config.toml
n_head = 4
qk_norm = false
init_std_up = 0.0299
beta1 = 0.95
beta2 = 0.98
weight_decay = 0.13
lr_head = 0.00799
warmup_steps = 200
schedule = "wsd"
decay_fraction = 0.759
final_lr_fraction = 0.0
seq_len = 1024
Each number is 128 + 24 x the weight over its row's rms, rounded and kept within 0 to 255. Layers, rows and columns count from 0. Numbers have three digits each. The size before them is the row's rms in percent of the matrix's.

# down: layer 9 MLP down (transposed), 1536x256, rms 0.117, rows 290-314, columns 0-127
# up: layer 9 MLP up, 1536x256, rms 0.117, rows 291-314, columns 0-127
down290 096:106105105139111124134103106178107122149109086113134158134120118120135097136123153103127124114074148139156115088101116130116144158141143074147155137143152102119154129148128156084139121169145111117148143122137156131134139115095097109143176118122138139138110135098139109114152153139157068129135134164128145102150132112162110164147135126118149156125123099148124158131116124127114098137114
up291 097:098162141140116073120132139143145132108144158104155116144160154139164129146084111162150144098148136136091136094134156163163145131142142138156066141104137096122127153128126100083135131120118122088078132149120113089122145103112104144171151155115121101139096117166096141115159125088133116095136126121156124155096139118079141154145128189175118119080123148130134133108153117137120145121119
down291 096:156082166134085114117141115120127100140130128154158125135124115153199095097143119154164099111147125070114134137123122110097128156121164134108172117165107139140132131141125111100133149104122150118118079126117109134137127112097169146103122129085173064139160142118135119115113143135144150126076128133149149142109108168124156140124133091151069169177112097107125135166143096168125162170145
up292 097:151095113214110096094112121149126114087138129115157117139157126120133143093129151190102153147110089139122067111126121102110120161097138171145108087156101100113140163132127101152132120120129165121123120135125139125140082083140122202135073115126129082150145148156136101150137119145139126110142123096155147130131132109140129139145108124127163125116115118143138129120148130146094118141132
down292 099:100140138156174185106100138094100101120143122192154090128154154131128157150161136125124075126130149117129163164102141180157168142086144107146106140109129110141099077134138137112107116129170135101135094135109122092148139178124122143108141180140124153118123128131103144118135146126133118124130114101147149123135139122106104144130127111118157136138143175120133109127163136148124148076138
up293 101:174138125088165122114083137115127139134133156133161100177153139132104174119114097131064170115127138182146077095111113106123127157142100123110138092158104137116140101092144095128118124135104127136111117135150145131120126113149145131181107112117120162111144126135100175159097177153130138129141109130134115124161122116134122141140130093121103142170137136183168113116124116149143120121138
down293 094:127088132098148126160159069074133114135134077130128164166156074138132134116095107150114115137135138162141139125138122133134136153148124161139131110108144104087172113083088124129140098110120125149152108110118095155151136139126153154111152105097150135132165165168094117142123144146107116128081096121137118117121159124140194135140079078167117153154090117179084108091093174093110130144105
up294 097:104128104136150134187102106147142134162122106129120075142151088131118123119155138184065135093114167130122125132157136075137117164075109106107132117137132192158105096160160140136109103141081125144157086127115141110130157140129121145121155152101148160152123098102115143120099119131125139112125112146187142133113121066131116123122109092126121143130166144123132132172163107091126128123119
down294 091:131173138153122137134186114156118172147129179138107114118096077119114099162092124138155158132098087140141104098086091133144136095150154126105123112149141126108127102100117141135138138103210089113144150130121131138123154131132100113136156103121134106113086147121128089106108128161133138090145144114180094102101087139101128118144129132088144131132117097118132104131137159111101135120120
up295 106:134145090134124087139157089103142115152137155066051069057131125100088105103126117119137118093103104139155125123112124100134115099111154142160108126126080173149149096174113097118127139121170099151120116149127142121147144098115159098097140120135119110109144111116134132106155128108121148112127149141114125133176113137073146150151106141123103147139133127143133097130097100117081098127129
down295 106:123171136120085133098074139150119117166143154129153126141128126198107180101099132168129112164107124150164130128085124113133155111128125099138108084147154117120111131111147145111143156136073124094159150162183134144112117132093129166154099137129095140139188097122142137121117142165128132085127083123105149137114126098163142140108143141163112126112142124164106095127182111148123128150167
up296 104:101101140138100144136062181132088093116195139108116150097146120127116132151088185139147143139101112104114137095111145102100123138126137101171138113121162132104068147087145139101132145149124125133142153134129114148098131083132131117124102144134161163151132128082109082140069149122100178090110167117112095130164152115128135117148139119130171184171148134144143142105070089171123148165137
down296 099:122121138128210107100128126096145103133092127166157131161140145118127126137169138058136106102130149156144179122109121165122112123114128171078156112149131175117111165112104123117121163132152143139134065134089124121131166121095143133118150127143096119095134146159143127090133155133112112144144107146139168103129143103151118154116136130122107143116107184143115084145126119141141120165101
up297 086:129148114158161125137141128080148152095141132142124127133096132113127159105147146111067119128158149113131146103124104140099126153108101101110139055157141088108113131112107148156116119144159095122082129131152174115151122136144163173091127171124098136113123157173125106134139141144133157141102095132122140130133155136160137114127067149118123127133144140106121106117139131115110117126113
down297 093:139133174123103087143087129072122126133141123157107099114173112145166149085134130142123149142135119120108120119161128130127126170124105089146164133149152113151138091159127164122161145113137108134098118163140114119133117091099105103131167124103150098146116135087132172132132129133122161121138128141154115124100125143136135095099156126149164165165089120118151141133096106118125116095105
up298 097:149131124120153132101147122138162122095153120095156139114103128138108136128134151108094115142146157110114126149119138106147141176072156162117101141084097128156145053108106123112117105123133133143121140148172152147106135119106161145159115151158149101124142149165116129105127103116119131132098125144110151088141165141121108115101134099104101135157133124131115080093135127140112124133148
down298 109:109109131135166146108130118158093135119161130103131134115086184160130146111156129146141095123112148137115132102115116118152154127156143177104122098145157168113129169148139126078169096095125053140065103110087124181098100136129191073122115114130148126098163095143117154139130126100134128180118104148081099130085134170143128158133118143116134159146142115139042078131119131146123122128145
up299 097:065132130111136148123088211189140103109127111164105172093136130115128127122144107120103089122169127111111167138132145120114151109123144127132084104139095123124140150111144093093133113091125071120108113149143107123129125161146126130146140139137085113155158118076148091138146115147133147124132097117123109135140131142085171099116107123161092131116125123151113149129152142117129162143136
down299 104:116141110151129111130180133157102134185122160152065116124108135110092142115137111162132159127111087116122130145090107135172152173120151161140128119158166113114092143124139189107145171106167134170124170117094130155155151134114122132130118144152141122142120151111129082121122138132166144095105124117147160163100146148125134128152153155078127121106135145083144167150121167127181108123086
up300 094:147089136084138138143131108111119141136153120106152117111092134113106111150082121109132127136139166139113143099103165072075175125083144106099138120119116151166116105152146121126123105107136101128133100141143079170149116102083114113091100159130121124103155147137150140143147145146116139130152111133144097160150124172167135105132127146107120137164145096112088050151154098135124131137138
down300 097:102114135141088157125181163149112109117144126161139119149117109167144136107136110133108158112166122196127148116137093124143123163127128110190160126103130149138093123123119142126128103182103176148118149100129133108182154153106123106157141133136126136154202133103141143131109123108099121087109082161102171164147134119117135159108145085147085128140143171157105145117144091109149123123093
up301 102:189135134138162162129114104123097149094183145094132108109112103151096150138115167152141135145118112137137109131100121125113093124092144127117117118146104121127134098102121151118126144114115153112128105139101151102132136176127106106115182102129129081145124138103111103109074104135150150115074109136100180103108171141145115140162098113141159152188123144116055132144097148129120146116137
down301 106:158167147124138140150145123146135121145111090137148112108120126138082160144130152103101099097119132135124124119113112093180099140199131094148140108117136106124127161125145114121118134134143105117096131120104080094087093125155114113160193127130179113127124102131117097097116134138123126091129087131131158107131159095122119110147130190096127134115133103171126112118092203134129129190117
up302 091:159101144118110125092148144115167102165153167171125110120111165160133115164120091141119105155080136149144127129108116150104121111128099125163144152151147133148105092130096114133095151147149057093132126131158114107168131122107053151132138117101137125112100140116180165165123146132133125120150145126166113150126115156103094175147129130105128082100140099087139149090153106145120114141096
down302 101:123109147121118078134100140126201160126129153149130103190103106050063129148109116124112114118095152152135128123150183070135123107108137118089100121144179126137122114106128137117089174117131122110122115128123139119131129103155185097117161113107155118123149135122135127120158124140128109101140132138146069104142113107106129111135133095162133158134169157085119128173160212129089167102132
up303 108:088148138124130137183144170128124138143099141110124121140149121138117126120094137157102131150121150141118150075114138141138088146139146132126135108120084111144102154146146074078125184160116108138099103111114101124142168151120148099149146141115164076118148156093116116154128102120121117122125188126158121129168130102091096113120147161141116134127162071201139149115113118130134137133156
down303 111:123120154166091145115110148134115102112102137136150063143143110108115093110101184134137107138137083148095152112111129109096120110145136085148154103145117140128095123139138115152090152137128135087130168074132137088122120122116165154122159117146101136150132112130155120119102072147151115138145130128148137083092093133118126139137150129132114137168136105126149104187098132097140096098112
up304 127:145113122121122134118119169132107098108118112122132106115172101114159100112108116142106120111149125134128150119149148131180130110143123153139121136106143120104102115143061114159136149114129112119115095130109142088138136102153109114104154130163169120128104121131135163122151170149137094105043090090123132147178117108120171145119120113111063126143127116133109197134152091126181128104160
down304 119:123115134131123144184096136115139121146176156081100115117132125100140121122132120098158142105101128135125168145121155158123162134118148105113141126124123152146143110118130128087108140128152148116137110151124131102085169137145101122097084158156135126146098142096136148156103154157162179088116145125139071132113153116145112147136106079128123090134143100109108102141147105136130144122137
up305 106:126108114168130138131157060141106100112167163142136114149176121122116134097132124106105107105166153123117096124104115092153114166116122172121110113091152147185143101127149124091135120113142142061118119136137119111131135140116157154093128102108100107111123171122148152158155129124102110135129128151109130126143077175142145178106110118111145162130153142099134133127137132127138144135093
down305 105:114142129175142105116119081147083109124155110102154092135094110129124166106123118124145148144161094132136140113128123113139096136120131132149120148128134124144139155181126114118127128130170110134134159145119098116128136135121156101097095125135149158095113129134186117148132112163105144131155099124130107087138129169107141179128115121076143114085114131147146169129097113122162133133091
up306 111:133098108100106113114114133141199100097095135135171141151144157147118168170111127135086136138100150140136144112127148163169142129113088110127148176156122097137165107156139114124132146154159093118126146163123154137130131155110119115133143095136128091117102081121121137144109092155118140186134106119143142127142146153162158118102135168161159128135097118111118143113106113128110136155172
down306 099:136147099133123132116121125152140096139127115141094098119155121135175094101116163134104129103086146122104148121177115167137142135141164124167129144136113139126151127101170108112111122193185099115126094128122189105134106119123120067125164099136118099169128119176092127094141119150110151156154115126151126129120100136148191106113115146084125105164102162140133160151165111138100138104115
up307 094:161127137112138127169124127112119043109142134112141128124121181154096129159094153143140107121146123135122133109136130131105113156116118106149139087077142145141084141140114127149148133113180147141119127143184092125124107089151097120080150130127135160124134157124127146090129132204143094170116145112084123122135091128163167124102100159116129121123110179112136164109127142104130124128136
down307 105:086115143165122103149119114089129134063150143120091087142088163103172142107097109148106118156136142111160131143131091121096138118146088131118092138140142102128155117137101112134096134175132109124117141062106160131102141115106101156132125143161089131134148126135092098085107131151129151111151162160120127151126084156150118139140151127150159144164134117114113132144175117111163152093119
up308 095:142141127123145098097107123141131155131121181103120086120110140178121113117107117127100175120123123122122152126117084144105123122119158105100104100121179142101111154109088091152105128129093129139115129110177132128134122129135143143150075165175146092129171141110126155130152126117103147123137121163119132156174148150126167079127100143127133127062151099134134143132127157113148141168151
down308 094:114103128132183150154112114103141117103156105144124135130127105146103127138153153153123099126125098158098124171107139146161150161136111104110108122120157135095122151136147133175137100138127097128124088158143114140148119144130100143107158098125109163099134117129139126132136130134121075154099118126132168104108083158132090125133153151104163112171127133149125106148106130133094073112093
up309 096:129155121146137087165159133152107110127134119102113114090119196095099104139107122151133157114114107135102102136121135127170096079160126117141112140158144115162113151162153126130184144134159141153096112135130165087099126144132117110147097113125112154120110135114114068109127153089095148137129130139127150089124155123129090097093117121106151142152101109170112152128132113128154116139162
down309 099:110157120115133123132125125135159110148102127114103129117127137129130169122179174132118130123150144148134118171171105163091152126146166131145152084144115159111118183106133159154081128111109126086143109143163105147093151115111111114139140071123066112110143093117083139131138134130173123108108110176150107146112108164108116097118128162123134126118141136131126135096102143130096159127124
up310 101:110171076096106133141111129088068151132116142118143114096141149130115123150133163157096113085134136140154128095101140090162095148161108099166117120165136171085095153133162108141132121113125093123137106163137116124120123093146143117072159186131102134152151115147158099136096120143113178150122137099154127142168110138181137146168190124128174113107150126161124128095113153130147120138127
down310 103:122150146116189103134121109155160129124152117154076101144118093120100132147120147069154133134126098143116089141145082128106104093098118164158141101114099126095118131112125168161134146136126140108106111125136185090130127081140170066132133074099151108153135162154145110125133165125109085105132124134164116165066173148099112120154100140136079113094100098087107140127121162147110133108148
up311 098:109163100131137097129143140134141118131104090153149128157140129147135186109127089137131101133145159094103110113102106108101109128140126150104132164130123102134190147126138112143166179129086102144139154119124111126123118102102133104077137181109162151109121151128136139113071143139125138120119148125094127179164184117127107121122127105129109149150103065117136117112091115122164044139168
down311 095:138166110139142109197126095129156103151138130154147103141115169132152124160128097113137118151094112121095167124093151112175073135135143146115134089164121133114139140104153086096154118137134137145131139162148126111124115118150134168102091132101108113141189137103096150111152156125144141135150115147124108157150115108142120156152150087130136120115130090101116162129117163134085079128125
up312 106:160171108177131104124130128125102132115130113151172070153133144095151059111117135152110172111162147148114116153106119108130104147115094147094167078160136139136120140145155152107100151085108125127151146103097191126125115160124141102119112144121115106117155161176147142099162121155118129128120117166155141107095126155150097119126144175177136147147082171143117129154109143109140082117104
down312 098:145143119151146172102105163095119092107148161095142131131136168100131085143106127090143172119116124146170115161114085156110091125139130135095130114108130136124167123159148126102117103149132149128116117179121129108182146168116142141129139126114138117127091161105110164109130122106142142137115114102166160125082130158167077136094103123101120086076139069122129109103121067134149163121129
up313 097:128121123198128121122140155090116094133136113141102122169125135144121116133158154156115125163121123133146084120130119092088109126147102152102128131085158128126108094114145115106155131148146151090110123146128173075128079130129118130133116146123110162105106166131128121122140168107129083199150167097137147155122149120129106115124104118158161162130162118108141137128150170104123131145121
down313 107:132101126157159152113095107115119165139106127175115116137135109164106172152147122172138144074177109135163122072171104120105144147117167156092142093133156099106085151130157171147156124118149105110119147149092114095102048142124132153152087102080105112145113081135143128100130116135132176187118135120140130118143143082119115163133123107144147156107129155081116130138168142110118112143129
up314 106:157120168130119136161136137085098131167102138155143155121151141143074138159137160103127132173109118155109125139142150118115149108156122155089118165125127091120141121139148110061151154120146115118124154133107121083132169091132144071091102133137150104124109098107113113137102114147108139095092147093101175140114150145086127142118159122157116145159136164081133146138126136098116157152078
down314 085:178104130114147118102090144135143094116081140128133137165131146123167093106164131101125156150119158106107174117147128114152105117111151118094125146133144148116136119109079116103123130149083134136102109131128114150115127095145098122067103133102083146136135145175134151158149110145138168112114135134166129162147120164124155154159142120087123089093093123138100114129107159104165131135126